config.toml
num_hidden_layers = 8
hidden_size = 192
num_attention_heads = 3
num_key_value_heads = 3
head_dim = 64
intermediate_size = 768
vocab_size = 4096
hidden_act = "tanh_gelu"
norm = "layernorm"
norm_place = "pre"
norm_eps = 1e-06
positions = "learned"
qk_norm = false
attn_scale = 0.125
bias = "all"
tie_word_embeddings = true
parallel_block = false
init = "normal"
init_std_qkv = 0.0517
init_std_o = 0.0
init_std_up = 0.0517
init_std_down = 0.0
optimizer = "soap_variant"
learning_rate = 0.00362
lr_mult_o = 0.909
beta1 = 0.95
beta2 = 0.95
lr_head = 0.00627
max_grad_norm = 1.0
warmup_steps = 200
schedule = "wsd"
decay_fraction = 1.0
decay_shape = "linear"
final_lr_fraction = 0.0
batch_tokens = [32768, 65536, 131072]
max_seq_len = 128
doc_mask = true
train_tokens = 257500000
max_steps = 3779
dataset = "wikipedia_en"
Each number is 200 + 20 x the weight over the matrix's rms, rounded and kept within 0 to 999. Layers, rows and columns count from 0.

# layer 2 MLP up, 768x192, rms 0.165, rows 283-319, columns 0-191
212,215,173,188,199,186,218,180,206,226,209,224,193,213,213,208,220,218,196,230,227,194,209,212,174,194,222,180,202,167,194,182,199,183,182,183,198,176,197,189,227,204,204,231,219,187,210,206,203,208,171,206,193,189,199,189,212,180,220,195,224,186,193,216,187,174,209,180,177,183,183,213,224,172,187,210,194,198,212,211,140,184,213,196,166,214,208,188,252,185,167,191,150,208,195,180,202,177,208,185,206,183,201,195,208,168,202,212,197,184,201,210,211,223,202,194,182,198,183,184,190,185,185,223,179,195,178,202,219,153,210,201,218,161,220,202,188,217,210,242,204,218,202,216,216,188,196,209,163,170,209,226,190,209,209,190,220,188,228,207,202,245,248,219,212,238,181,217,239,201,232,172,186,225,199,186,215,185,199,203,218,193,217,132,218,190,197,233,206,209,202,197
202,230,189,179,217,214,215,181,201,220,216,212,232,213,231,186,163,183,224,197,206,216,204,213,203,185,208,206,243,189,218,205,206,190,217,174,183,193,173,229,230,187,206,208,225,212,201,193,227,225,227,205,211,227,196,190,173,215,199,216,186,182,182,199,206,209,218,197,210,177,183,226,158,161,187,203,201,185,226,203,184,212,143,192,194,224,201,201,225,190,200,204,223,195,204,192,186,205,200,200,233,203,194,174,206,169,226,187,203,207,174,160,211,192,173,216,246,167,245,190,176,224,226,211,179,219,172,178,200,224,165,198,204,181,195,164,197,181,174,190,211,207,178,160,213,189,234,243,164,237,246,169,221,216,186,154,187,186,169,155,215,209,224,216,172,207,268,217,225,207,203,220,191,207,201,202,220,222,202,208,196,230,206,140,200,213,179,158,202,184,247,222
198,212,222,219,173,229,203,209,196,187,220,199,178,214,193,209,241,185,190,175,192,235,210,201,186,166,217,187,182,202,211,195,176,236,165,204,192,191,227,203,208,211,214,227,227,205,212,213,177,184,246,221,175,189,213,230,221,206,202,186,182,176,195,198,169,172,204,207,221,217,162,209,190,222,160,177,174,213,205,180,238,219,184,227,170,211,206,205,183,230,203,208,219,199,208,210,218,234,227,193,211,185,174,220,179,212,226,188,209,238,234,214,197,244,188,181,219,207,197,194,215,161,192,207,198,205,217,243,208,183,218,188,171,196,195,190,186,214,216,197,211,197,193,156,192,198,177,189,226,225,157,193,198,199,206,170,224,208,213,184,213,211,215,213,215,226,192,213,193,207,209,201,223,196,196,177,212,214,235,196,217,207,205,173,198,160,188,193,149,188,188,182
192,169,207,212,193,208,191,179,195,204,210,206,212,229,194,204,218,211,213,201,202,203,202,234,198,221,216,161,185,185,224,162,195,186,178,216,151,234,194,170,205,211,148,188,207,186,235,217,208,177,213,204,190,203,198,184,208,212,257,153,168,225,175,193,201,202,213,189,199,196,185,191,192,186,184,187,249,194,200,227,230,204,199,213,202,216,209,191,206,179,210,214,230,195,211,208,236,174,197,202,220,192,221,191,194,192,226,208,217,192,192,186,213,213,204,233,182,202,194,195,210,214,196,244,196,196,184,193,200,204,217,247,160,202,193,206,196,219,231,205,207,215,200,208,195,185,158,214,211,216,253,199,161,210,192,211,209,195,212,203,203,216,193,208,183,183,217,248,198,160,176,199,206,206,212,190,228,201,175,181,192,187,246,196,202,188,187,208,185,228,177,194
206,209,205,189,183,210,202,211,195,212,209,244,181,229,180,165,218,206,206,223,157,170,210,213,220,200,216,184,179,203,220,241,182,198,169,195,197,215,196,183,186,179,226,225,224,233,208,237,164,157,214,178,204,224,175,213,193,177,192,205,211,216,196,186,193,207,186,223,206,201,201,225,193,155,196,219,213,174,204,220,184,252,182,212,222,228,218,183,187,190,234,216,181,197,218,175,148,183,190,184,177,206,186,186,183,213,228,162,232,212,198,168,249,217,202,232,222,183,213,213,185,201,211,208,188,202,183,185,193,176,220,180,221,232,219,207,206,188,227,186,174,218,199,184,159,219,207,182,197,200,196,174,200,206,170,235,228,149,186,215,169,202,210,191,204,199,219,200,181,203,207,191,211,229,171,208,174,187,191,214,195,220,224,188,168,191,179,217,233,179,196,214
199,208,244,218,199,129,199,197,205,208,200,154,215,200,194,203,219,208,204,205,202,199,170,204,209,202,187,223,201,224,217,213,221,220,172,203,165,196,229,202,219,189,197,209,209,181,179,195,204,184,216,207,175,217,206,187,172,213,209,194,170,179,223,218,222,198,222,199,187,199,187,194,208,180,218,217,180,189,175,191,203,167,193,190,224,222,209,217,227,194,220,178,199,213,174,227,177,169,180,212,204,213,205,222,215,243,230,186,182,178,174,182,219,202,192,246,213,195,162,200,208,195,195,160,231,180,195,196,183,214,196,201,182,187,196,182,223,192,232,185,213,199,194,201,219,209,183,207,212,211,197,210,201,211,188,174,216,220,222,187,215,217,198,230,177,185,191,207,218,174,229,231,215,175,180,223,190,204,189,228,214,200,212,214,222,207,188,168,183,187,186,201
198,192,158,205,195,209,191,243,186,163,232,190,200,221,202,197,199,202,190,244,236,229,179,231,177,200,214,220,195,221,183,206,191,216,194,187,234,229,147,207,202,222,195,218,266,181,195,195,217,199,192,179,181,232,191,209,211,181,224,209,176,186,195,223,186,216,201,190,222,211,204,180,187,203,177,176,240,209,203,234,198,202,197,211,209,228,224,194,196,210,250,175,214,178,218,237,161,179,181,189,222,192,230,179,216,194,205,178,185,171,215,219,216,236,220,212,191,159,203,236,233,212,173,219,227,180,198,209,179,208,179,198,206,196,180,206,225,197,217,209,188,210,175,194,168,202,186,218,218,183,234,177,200,182,183,175,212,217,196,192,208,223,204,207,204,203,191,136,210,214,182,196,175,198,180,213,200,199,199,207,226,188,188,217,174,238,208,209,203,219,182,214
187,209,149,178,139,166,209,255,196,192,229,190,253,219,170,175,188,211,188,207,185,195,201,157,223,196,216,188,203,194,208,195,205,192,175,181,173,199,209,188,227,168,192,221,184,172,177,206,198,222,197,225,187,207,206,216,190,178,240,208,204,190,202,193,199,184,209,191,196,192,206,195,208,180,201,237,191,225,196,211,212,165,180,196,172,191,206,195,229,207,221,214,185,218,184,228,186,173,211,218,199,224,172,172,190,239,240,209,206,231,177,196,172,207,174,220,189,187,204,204,192,224,195,229,183,221,204,224,186,176,212,206,214,210,222,215,197,212,212,192,149,177,186,217,223,196,141,152,221,200,218,223,174,185,207,149,211,202,213,214,234,208,171,216,195,214,202,186,162,164,223,234,168,214,178,215,210,216,181,214,213,241,193,216,222,178,173,231,190,258,193,174
207,174,173,214,176,188,202,204,193,221,183,195,230,160,169,203,224,213,201,213,225,191,166,211,197,178,218,195,200,173,230,173,215,217,151,190,182,189,222,171,190,234,254,195,217,209,203,178,203,242,192,247,203,161,204,180,193,196,212,223,205,206,205,173,221,205,222,169,173,183,201,215,242,193,174,212,209,199,190,217,209,178,176,191,214,213,203,206,207,234,197,202,191,220,197,216,181,194,207,201,205,206,174,177,214,195,179,194,180,219,218,195,208,208,188,212,247,205,187,178,178,210,188,200,192,205,186,217,212,185,190,201,179,188,195,166,250,236,187,202,220,183,210,200,210,189,212,216,179,199,194,243,230,207,225,152,194,213,183,206,211,216,250,211,213,195,184,204,222,209,207,210,195,184,203,237,192,218,213,197,199,206,200,186,216,187,205,188,153,218,161,218
205,170,229,172,196,216,203,203,185,193,176,175,209,198,226,238,183,194,193,227,220,193,174,180,222,221,161,184,194,202,175,187,182,194,200,198,208,190,198,155,222,212,180,232,172,184,198,241,213,232,212,222,154,205,200,205,193,240,172,187,186,187,171,225,195,186,205,229,174,172,209,175,212,206,203,218,184,220,163,199,225,174,168,180,189,153,220,238,160,187,223,199,209,224,181,189,231,191,222,219,195,229,212,204,191,186,208,196,190,193,193,220,222,170,185,217,183,219,197,198,240,231,192,178,187,205,248,184,192,199,208,221,211,195,175,192,193,223,204,214,216,193,200,166,238,187,186,215,213,191,197,243,180,208,197,205,201,200,236,149,170,170,209,194,198,170,216,192,217,181,215,181,216,197,165,170,203,190,185,202,220,203,192,145,203,179,207,212,237,179,215,196
194,214,239,197,223,238,209,192,223,194,211,192,205,232,186,196,201,200,172,225,194,136,174,210,206,208,187,203,178,201,187,228,178,197,210,224,210,191,186,190,167,198,187,206,193,229,182,226,197,202,179,203,180,204,181,198,189,213,158,220,184,235,190,208,223,225,187,206,228,202,163,217,227,200,220,204,196,200,214,229,183,181,178,160,218,199,171,217,170,199,207,196,188,205,193,208,178,206,204,212,181,197,227,200,198,219,168,194,198,239,251,209,190,208,209,205,169,227,210,205,218,211,218,233,190,205,181,198,223,210,223,143,152,195,192,223,205,256,211,184,189,195,200,201,183,232,176,174,214,222,157,165,181,200,183,193,238,219,252,219,211,231,193,186,191,179,132,186,204,189,145,201,188,201,219,184,185,187,206,246,205,222,223,185,236,227,171,245,194,217,179,202
242,205,216,206,191,244,206,186,232,214,194,238,205,204,161,185,206,204,231,186,228,206,242,182,176,175,209,195,159,192,197,201,171,172,196,206,203,190,210,218,242,212,208,188,211,205,201,202,211,210,216,218,164,220,218,228,259,179,208,214,212,214,175,223,192,205,201,212,177,204,188,191,222,180,202,179,228,187,171,209,209,191,165,183,180,205,179,182,203,220,216,194,221,217,221,215,230,192,201,209,171,237,202,211,193,203,194,208,180,221,207,170,215,213,191,197,234,190,197,168,218,195,181,204,204,192,211,229,216,209,179,185,183,180,205,176,170,161,159,190,226,188,200,200,147,194,191,216,185,235,184,186,213,229,203,198,211,153,199,218,208,192,240,213,193,199,262,201,169,202,186,211,237,210,217,178,230,184,193,183,190,212,174,196,203,154,213,175,187,182,194,212
191,201,186,208,220,211,187,207,206,200,181,198,198,237,204,182,209,201,228,201,219,170,192,214,199,228,195,203,209,208,220,223,180,168,186,191,206,197,210,186,244,201,213,200,216,194,214,202,215,216,217,195,186,230,217,173,245,248,206,212,177,209,167,241,190,187,201,198,198,174,161,192,214,236,175,176,209,217,182,191,186,186,206,168,213,164,189,213,190,215,195,204,203,222,198,179,174,217,209,218,202,164,205,187,218,237,205,186,199,204,235,235,222,212,174,181,196,158,205,212,191,181,179,229,183,179,221,194,205,198,204,150,183,222,215,197,206,197,203,209,196,205,186,204,188,197,237,201,211,207,207,202,229,199,196,187,205,225,221,212,200,227,191,197,178,195,211,203,233,212,189,197,200,185,224,199,222,206,203,226,184,209,185,226,204,200,158,164,201,195,198,218
231,242,179,172,187,208,180,181,214,199,194,186,197,174,203,217,169,187,211,190,173,185,187,213,186,222,214,201,214,177,165,211,232,197,178,207,192,219,188,193,198,215,165,195,271,187,209,234,220,195,229,189,170,199,208,202,204,201,231,184,166,176,182,180,240,225,213,209,192,248,217,173,195,164,161,188,226,200,188,239,181,163,227,197,222,209,219,197,172,239,195,218,207,210,189,171,211,181,209,173,209,216,245,198,175,199,219,183,187,203,209,200,192,220,171,208,222,208,206,201,212,197,189,204,172,182,202,162,200,213,189,206,190,231,176,190,186,198,185,181,207,226,194,224,206,185,214,223,177,172,204,193,174,185,202,208,190,199,180,168,208,221,194,206,196,219,203,168,224,217,198,227,191,193,200,189,235,188,213,201,206,169,247,175,255,166,190,186,219,194,187,235
231,187,186,231,196,196,199,187,195,204,197,189,192,205,250,178,192,188,179,198,166,185,173,208,193,189,213,197,204,196,208,210,157,207,156,203,181,177,181,200,218,197,212,201,194,200,251,177,210,200,183,190,197,196,196,192,165,211,173,231,198,196,198,200,186,228,174,222,193,161,221,222,226,219,187,245,215,215,210,205,224,180,219,157,211,185,191,210,214,207,166,245,193,197,161,211,208,204,188,176,185,196,182,198,190,178,220,190,214,184,174,220,170,173,183,231,212,202,190,212,210,179,189,165,174,171,160,214,175,198,208,210,196,199,215,189,171,244,142,229,207,200,228,194,240,197,173,205,190,188,183,190,195,194,180,213,197,195,203,209,199,203,198,201,197,201,198,213,175,173,223,177,214,186,202,227,213,190,247,202,228,170,208,189,211,202,165,219,204,181,210,195
212,213,171,227,193,203,221,191,179,190,194,214,196,221,198,222,240,181,215,226,199,222,206,230,204,189,234,175,211,188,223,170,143,176,187,200,163,190,205,209,185,195,172,234,213,238,228,196,215,202,168,242,231,204,237,209,170,219,212,192,156,200,172,191,206,187,197,198,178,195,208,206,201,185,192,192,175,168,229,221,203,180,200,180,204,210,204,201,187,229,193,218,206,216,194,199,161,200,237,169,240,196,185,215,191,205,196,200,169,216,170,181,229,195,219,204,232,225,195,231,215,241,208,236,180,171,173,170,202,219,183,218,201,154,226,221,197,210,198,210,171,211,222,208,194,197,208,220,199,241,206,169,247,200,174,200,167,210,198,154,191,197,201,227,213,232,161,172,213,221,225,206,209,175,218,168,243,177,215,178,180,180,195,170,207,183,188,176,196,216,225,191
173,192,221,196,205,208,188,230,158,183,203,206,219,212,192,199,182,214,194,183,213,202,169,219,214,171,222,197,217,205,230,210,185,182,169,207,195,244,154,193,181,237,180,169,208,186,208,177,189,208,223,220,177,180,200,229,163,218,208,246,197,201,196,216,210,214,192,206,194,207,217,225,222,225,149,215,221,201,194,202,217,163,228,222,186,229,187,193,158,192,208,173,204,195,202,216,223,226,215,181,176,212,163,191,181,196,158,235,188,231,197,181,183,210,214,227,204,179,193,202,191,223,239,186,191,184,176,201,201,166,221,209,219,198,196,186,238,192,210,247,230,217,193,207,199,181,152,156,185,196,220,209,209,178,194,196,183,215,228,199,201,178,221,202,207,208,178,227,196,193,201,208,215,194,213,200,218,245,188,202,153,231,206,237,217,205,190,175,189,229,218,195
216,201,231,197,175,175,191,217,167,176,204,203,203,185,195,234,180,168,172,194,217,195,204,217,189,174,210,201,208,201,210,199,222,170,185,216,184,176,203,198,200,210,223,206,181,194,244,214,227,184,177,239,213,227,233,181,177,198,193,178,209,218,197,180,199,216,205,195,226,196,213,183,197,215,183,192,190,176,230,236,173,238,208,229,215,188,170,194,188,183,209,220,251,223,203,219,165,185,178,154,213,195,185,162,203,246,208,193,200,197,206,171,200,187,207,183,207,223,211,193,226,180,193,177,215,178,185,206,216,172,210,167,227,225,201,228,206,189,198,205,184,223,201,193,187,200,202,176,176,214,197,196,203,202,154,189,218,190,212,201,153,229,216,182,203,188,207,170,202,192,211,231,212,208,231,177,165,197,195,227,197,238,200,225,197,179,233,209,199,201,183,207
210,190,181,217,206,233,194,183,189,234,219,200,204,207,184,200,194,155,218,147,185,189,173,230,166,148,247,223,183,193,210,208,204,233,203,200,215,190,192,219,197,187,190,164,228,188,235,209,185,237,199,186,189,208,229,190,156,226,260,223,229,190,215,195,216,200,180,227,187,196,223,189,178,204,217,183,200,247,196,207,187,179,236,195,239,223,203,218,164,196,219,279,213,192,185,182,216,213,227,208,181,186,192,177,230,227,179,207,208,170,211,223,204,201,183,194,213,229,214,219,171,196,198,209,224,190,222,214,171,199,184,164,199,202,219,207,200,219,155,225,172,209,222,170,198,219,198,166,185,201,195,197,190,176,207,216,160,193,178,204,192,204,213,223,184,225,183,234,231,186,194,189,204,174,223,193,188,195,204,197,182,209,169,231,189,184,220,197,200,196,194,208
185,214,206,179,187,192,207,243,187,197,190,196,131,206,211,192,187,212,171,203,195,204,237,228,197,199,222,178,212,214,191,191,198,157,212,200,182,171,174,177,225,182,212,212,203,203,173,215,185,186,203,200,177,217,173,212,195,152,215,207,185,194,197,210,182,213,183,153,198,197,200,202,226,249,205,220,188,196,196,227,229,176,189,191,203,223,213,197,224,215,222,224,199,195,209,175,235,194,227,196,202,191,242,196,212,221,157,244,238,191,221,152,187,210,216,232,175,186,240,187,211,185,199,236,206,221,232,211,215,184,161,171,231,159,207,215,180,226,194,201,180,229,223,189,214,189,216,189,214,176,207,156,198,167,208,179,178,188,212,204,165,191,197,205,203,214,206,205,191,201,184,214,194,204,197,216,237,220,220,164,220,213,208,197,199,208,201,203,152,227,229,189
178,171,225,190,236,220,175,219,191,197,173,187,189,187,201,207,202,176,200,222,189,203,211,193,220,186,223,191,203,219,189,206,242,161,191,218,199,193,184,204,185,190,186,218,218,191,221,213,211,184,180,193,195,193,217,177,204,191,175,165,206,188,219,231,208,195,202,206,192,185,212,198,202,174,195,182,222,177,235,190,201,188,189,210,176,203,207,178,210,147,194,222,200,215,210,204,179,177,218,217,196,215,194,202,203,196,186,202,203,213,201,184,199,208,215,197,214,243,216,219,186,180,208,213,187,221,182,191,214,190,168,219,220,204,192,179,204,226,176,162,203,198,190,211,214,188,196,194,207,224,196,193,240,220,203,220,212,195,217,194,167,215,171,227,223,196,210,235,185,253,179,218,196,188,201,183,202,201,217,210,200,215,177,188,199,194,203,211,178,217,235,161
222,208,234,194,195,173,173,200,198,183,210,187,194,194,187,213,177,204,213,188,180,214,184,184,227,171,211,203,166,232,206,207,211,206,175,179,198,172,215,201,202,170,189,177,196,228,230,219,198,180,242,199,228,207,212,246,210,184,190,202,226,209,218,210,218,174,176,166,183,192,214,237,180,208,209,206,207,189,239,185,177,207,189,210,170,207,230,231,213,192,196,198,197,217,187,221,200,231,207,179,217,228,203,171,185,183,178,176,188,188,193,181,224,190,214,221,246,201,218,184,225,212,211,219,253,183,209,213,213,206,184,200,169,197,241,224,192,197,183,186,187,199,195,211,243,224,167,181,182,213,223,201,196,201,176,172,224,200,203,192,169,203,209,193,223,200,214,158,175,201,205,194,193,151,181,227,180,180,199,227,191,207,177,237,208,203,211,221,233,163,202,219
207,202,193,205,218,209,216,161,193,218,217,144,215,230,227,172,202,205,233,166,175,230,144,206,195,177,226,180,227,202,199,181,204,183,198,175,193,180,204,203,233,206,189,202,189,216,201,220,213,181,200,196,194,168,161,154,196,211,220,224,174,188,172,186,191,173,216,227,160,184,171,215,190,225,195,187,172,199,174,230,217,185,166,202,180,221,232,191,196,189,227,217,234,210,194,187,184,155,216,194,210,174,203,211,191,190,249,181,218,230,214,215,220,191,195,197,200,231,212,187,196,211,218,190,201,185,178,207,194,190,181,198,193,206,189,189,194,217,196,210,223,212,223,206,198,179,193,206,175,204,225,203,252,205,211,202,200,192,235,197,193,207,188,198,193,204,234,199,240,186,218,219,183,223,213,226,240,211,195,221,196,199,186,199,222,179,177,210,212,187,213,176
214,201,222,180,169,192,203,236,187,188,207,208,194,233,162,195,202,213,231,218,194,196,158,191,208,174,207,172,188,204,183,216,180,185,203,190,226,191,214,222,187,210,195,203,189,193,203,193,209,177,202,230,203,213,164,162,199,191,198,189,211,214,141,237,198,188,201,217,189,194,204,170,190,175,189,194,166,221,209,187,226,192,189,232,202,185,192,183,210,207,232,207,196,195,213,186,199,233,221,185,186,165,161,205,215,233,216,234,208,224,231,166,212,215,182,210,178,174,196,166,194,173,198,227,211,196,192,205,209,212,217,195,250,220,208,173,225,212,222,198,226,168,187,206,199,200,192,212,198,207,233,172,226,242,202,188,192,157,201,234,211,195,218,223,201,191,196,218,180,198,186,223,201,252,219,218,220,143,168,186,169,211,172,173,211,211,180,186,204,175,208,179
186,222,200,197,209,248,139,206,206,240,207,179,215,211,206,215,246,176,189,204,184,218,178,214,211,228,222,186,204,232,191,194,167,182,202,199,183,191,159,232,213,182,213,188,224,190,209,195,210,179,163,198,198,184,172,182,214,201,210,233,179,170,193,226,211,182,195,239,210,194,200,133,229,182,183,193,231,217,203,233,224,222,195,221,200,197,208,176,161,199,191,216,207,193,178,204,238,195,192,162,225,191,194,209,221,229,185,207,190,235,219,206,219,202,201,207,209,164,195,185,219,227,191,187,165,189,180,194,200,190,206,230,184,198,212,197,235,195,229,194,198,158,191,186,184,207,226,228,210,200,189,198,208,200,236,208,203,196,213,218,183,222,213,195,211,177,158,207,217,223,179,175,191,173,163,206,178,182,196,175,197,196,218,188,231,222,191,229,235,196,200,213
207,197,222,192,202,197,184,206,199,203,188,188,163,199,186,231,189,182,194,196,186,212,197,181,223,210,199,203,175,209,209,190,181,216,189,189,192,228,217,219,181,195,205,200,206,212,188,219,183,207,209,196,214,185,182,205,215,193,179,201,205,219,183,205,204,188,190,209,203,203,219,208,217,186,216,215,206,212,200,176,180,194,196,193,203,194,193,201,203,200,192,177,207,225,222,193,171,212,194,193,197,211,202,210,178,221,231,190,198,222,218,197,198,236,188,204,199,208,201,184,194,175,194,180,207,210,193,205,194,194,185,216,182,219,204,193,195,206,218,180,229,195,202,197,185,204,200,207,211,191,200,199,164,193,190,201,215,217,225,218,205,214,196,229,197,180,203,190,190,223,194,216,178,187,218,206,221,194,200,196,202,191,198,217,186,209,197,205,204,206,210,205
187,215,196,188,168,237,206,225,189,218,205,233,198,201,203,188,192,196,184,224,203,200,187,229,191,204,190,173,172,184,206,179,216,198,216,230,179,200,213,194,200,172,211,210,215,206,224,206,191,206,206,224,205,225,216,205,152,198,175,203,195,216,203,194,247,213,209,210,219,225,210,217,170,215,184,191,175,173,194,221,218,209,228,217,190,189,205,211,164,183,209,190,200,180,197,198,214,225,174,180,194,202,199,190,212,175,200,199,188,227,169,222,211,233,221,196,195,203,243,169,198,217,184,204,196,216,195,193,207,193,218,213,177,186,208,218,195,203,196,199,192,202,191,234,201,221,227,175,189,184,232,191,204,206,181,178,225,181,196,191,127,223,198,209,221,263,221,226,226,214,192,221,193,200,194,167,181,213,158,195,216,193,206,213,185,176,177,207,204,210,214,187
173,206,197,224,246,198,177,198,182,219,193,171,187,205,184,175,209,222,248,234,209,188,199,199,242,184,212,232,212,200,250,199,188,199,241,205,212,224,217,183,176,177,221,211,200,199,212,200,204,178,237,222,225,200,225,214,173,184,215,207,233,166,175,215,229,216,191,235,201,183,185,215,208,201,187,193,198,182,204,202,186,221,167,209,229,203,220,188,226,230,184,193,203,214,159,173,206,184,228,175,193,219,180,186,163,222,212,198,195,177,202,204,197,195,187,170,204,240,195,218,201,209,228,197,215,203,191,223,165,229,152,177,214,177,181,164,194,184,222,201,190,135,230,211,199,199,173,190,180,222,202,216,186,225,190,194,150,172,216,217,221,200,187,193,226,220,212,219,240,174,221,188,217,193,176,215,219,197,186,210,177,174,172,149,212,212,183,204,181,213,186,209
224,160,206,204,225,183,205,167,213,214,180,240,190,220,190,227,221,227,195,197,222,195,174,181,204,179,191,209,187,192,197,209,197,207,217,212,202,198,189,228,219,194,234,182,201,214,202,196,199,188,235,219,246,180,180,200,194,179,234,215,186,175,210,190,191,197,194,221,177,196,221,196,182,193,218,200,173,205,237,219,215,206,212,179,184,249,208,173,238,239,160,156,212,204,188,186,202,218,168,201,225,210,221,193,191,195,257,185,227,184,200,190,181,203,192,162,214,174,194,182,160,205,240,198,198,219,135,195,198,207,184,194,198,209,199,176,184,194,203,166,203,180,169,178,200,189,185,227,183,213,235,220,165,205,229,215,202,191,203,209,196,232,174,211,196,204,234,196,196,176,165,207,177,202,215,221,216,202,220,210,248,215,186,214,208,208,193,153,195,213,186,206
240,223,211,230,210,240,204,214,212,206,183,201,189,196,176,181,183,175,197,180,210,232,194,184,183,200,216,214,172,168,202,203,162,225,221,204,180,154,195,208,204,157,216,199,191,180,172,193,196,189,202,170,243,236,210,216,189,182,200,205,201,193,174,186,175,194,184,242,186,184,210,182,212,198,216,188,229,202,178,196,200,162,227,177,225,217,193,214,198,187,209,214,180,204,251,203,209,184,207,195,161,187,205,203,191,192,167,231,190,223,171,232,229,193,224,197,210,232,203,187,183,192,174,191,202,179,176,193,168,243,215,200,212,198,197,193,190,208,209,206,181,227,227,234,180,209,198,214,170,182,194,192,207,196,204,209,215,217,197,211,160,206,217,203,202,166,203,198,177,188,191,208,227,200,214,214,195,174,184,207,179,202,170,193,193,203,193,208,152,180,202,203
211,199,190,221,201,180,192,200,224,225,178,157,230,212,216,205,218,207,198,211,218,196,192,228,207,181,238,199,220,214,201,243,167,231,247,193,209,161,238,217,198,178,171,240,198,237,201,214,176,195,196,194,200,200,202,180,163,181,182,179,212,162,180,212,202,172,190,204,180,213,171,211,171,174,197,204,190,209,238,189,199,219,177,168,204,256,212,207,147,191,187,219,200,209,227,180,185,223,180,227,198,199,175,192,191,209,223,218,234,225,199,223,170,223,203,189,202,187,198,173,200,155,196,201,200,180,191,182,182,212,206,229,200,196,194,168,159,200,216,213,259,224,185,159,199,225,178,179,181,186,213,192,232,210,196,173,207,222,199,208,197,198,245,199,214,170,164,188,200,191,188,204,215,209,212,201,179,192,194,203,196,188,220,201,214,195,205,195,202,164,187,190
221,219,196,204,203,227,168,181,165,213,219,230,196,180,224,213,224,203,215,222,246,183,181,238,171,199,194,210,173,219,227,180,169,186,204,193,205,206,201,186,200,238,228,226,243,182,235,194,223,195,212,196,172,194,199,212,201,198,266,206,174,223,194,212,221,227,198,210,194,188,216,177,190,223,220,187,172,206,214,208,193,204,198,183,206,187,195,219,179,200,206,179,210,224,205,202,218,169,230,182,156,198,217,196,233,214,204,155,182,197,199,212,215,243,219,247,204,223,174,207,145,214,140,189,193,212,214,165,178,226,221,187,210,175,166,220,227,222,221,215,216,176,231,204,213,203,166,220,156,204,203,160,192,220,207,197,199,180,181,164,212,208,196,221,187,200,190,182,224,147,171,176,172,194,205,203,197,204,190,190,204,196,226,179,212,194,197,220,195,229,190,238
181,182,226,173,180,179,225,194,226,196,190,220,204,213,180,166,169,207,163,182,208,172,218,197,187,199,180,163,204,177,191,206,223,187,212,185,192,197,198,195,184,203,235,168,180,184,205,227,222,218,228,222,209,199,197,210,179,178,223,181,218,194,201,227,190,203,207,219,194,199,228,179,200,201,190,203,208,220,213,206,204,232,214,188,214,220,217,225,203,224,203,209,202,215,203,169,199,202,199,193,212,212,219,206,208,215,184,217,225,205,170,220,167,201,226,195,227,214,235,203,215,258,224,136,203,209,197,205,194,159,193,202,207,195,202,182,211,209,168,230,169,204,164,222,229,205,167,158,202,182,183,217,142,190,231,208,252,212,206,219,186,209,213,187,225,206,210,199,230,188,195,201,178,198,198,198,197,182,194,180,182,242,190,170,200,209,210,217,222,202,175,201
193,201,214,176,225,207,208,193,184,233,207,208,266,228,226,176,207,191,178,217,245,237,210,206,171,185,220,185,200,202,217,193,177,186,191,194,201,191,221,193,173,152,202,215,193,199,197,185,215,164,167,164,213,178,216,199,216,233,239,182,208,181,206,231,222,180,183,202,185,189,233,191,197,202,178,197,188,209,182,184,167,190,214,228,196,215,217,211,208,190,240,214,209,185,188,198,182,184,166,164,218,185,162,186,200,197,170,173,183,188,195,172,225,202,171,204,198,186,207,181,169,205,227,210,192,194,205,188,193,223,228,195,195,221,200,191,227,193,186,193,181,196,200,185,174,184,163,188,182,196,189,237,182,207,209,212,225,186,216,212,202,245,199,224,209,207,182,183,204,155,199,199,190,194,211,199,188,211,242,157,211,232,231,172,180,222,176,201,188,232,170,211
212,183,207,227,187,190,204,199,183,225,237,196,201,208,201,224,209,206,210,216,218,201,210,201,223,203,197,196,165,206,186,193,212,211,200,231,182,222,179,185,221,202,176,165,203,208,231,210,218,189,202,210,203,203,189,205,184,179,204,180,199,202,168,200,207,223,206,196,223,198,188,210,201,185,200,173,239,158,194,184,201,244,200,228,171,222,168,219,192,179,214,198,187,176,230,202,226,186,178,176,215,223,190,179,184,207,125,220,199,214,190,207,195,260,239,226,186,211,182,225,200,254,221,169,221,191,179,197,190,204,216,173,188,176,173,209,208,194,166,207,191,178,175,177,180,228,191,179,218,217,244,213,208,203,222,224,235,199,187,166,211,199,163,204,213,229,220,184,217,212,172,202,210,214,221,217,185,169,210,217,211,199,194,204,225,140,205,226,213,195,191,189
214,217,202,191,197,213,206,209,181,172,197,196,198,205,203,181,196,214,238,170,200,202,205,194,227,206,206,192,188,227,196,187,178,189,195,191,173,206,167,204,208,203,203,206,187,205,227,235,183,206,219,213,185,226,230,167,196,215,196,171,188,197,207,193,216,279,211,201,202,202,202,183,191,203,193,203,213,227,206,201,233,222,221,212,155,185,235,218,164,202,191,232,218,188,230,199,242,208,187,212,202,196,173,183,175,209,184,230,176,187,189,171,232,185,200,213,198,202,239,198,192,230,168,210,211,191,195,168,223,209,183,191,193,205,200,187,189,165,172,198,213,209,184,187,220,189,195,186,194,198,181,210,178,195,195,192,196,179,202,188,221,211,216,208,198,207,204,176,232,253,167,213,186,242,213,194,190,194,220,215,158,214,219,188,214,195,207,227,209,200,199,173
192,216,200,189,191,210,195,211,181,214,208,247,200,217,215,204,161,183,183,232,184,187,200,194,186,181,199,202,195,224,178,203,204,196,221,180,212,209,208,199,203,198,231,191,211,190,217,180,216,202,202,198,211,173,198,190,235,188,201,221,223,176,193,198,166,188,193,211,196,202,220,215,198,186,200,219,170,270,230,224,185,190,196,193,231,202,184,197,163,227,187,230,184,206,189,254,222,219,204,203,204,213,213,205,197,232,195,233,187,217,194,202,178,182,182,223,222,207,226,160,186,202,185,187,231,204,215,183,205,172,191,192,186,212,189,171,205,208,180,217,240,207,172,209,154,207,184,199,212,194,227,224,213,192,207,187,211,236,215,176,198,210,221,186,225,175,187,194,196,193,248,196,187,175,218,191,202,198,184,202,228,235,199,224,217,189,197,188,207,217,176,242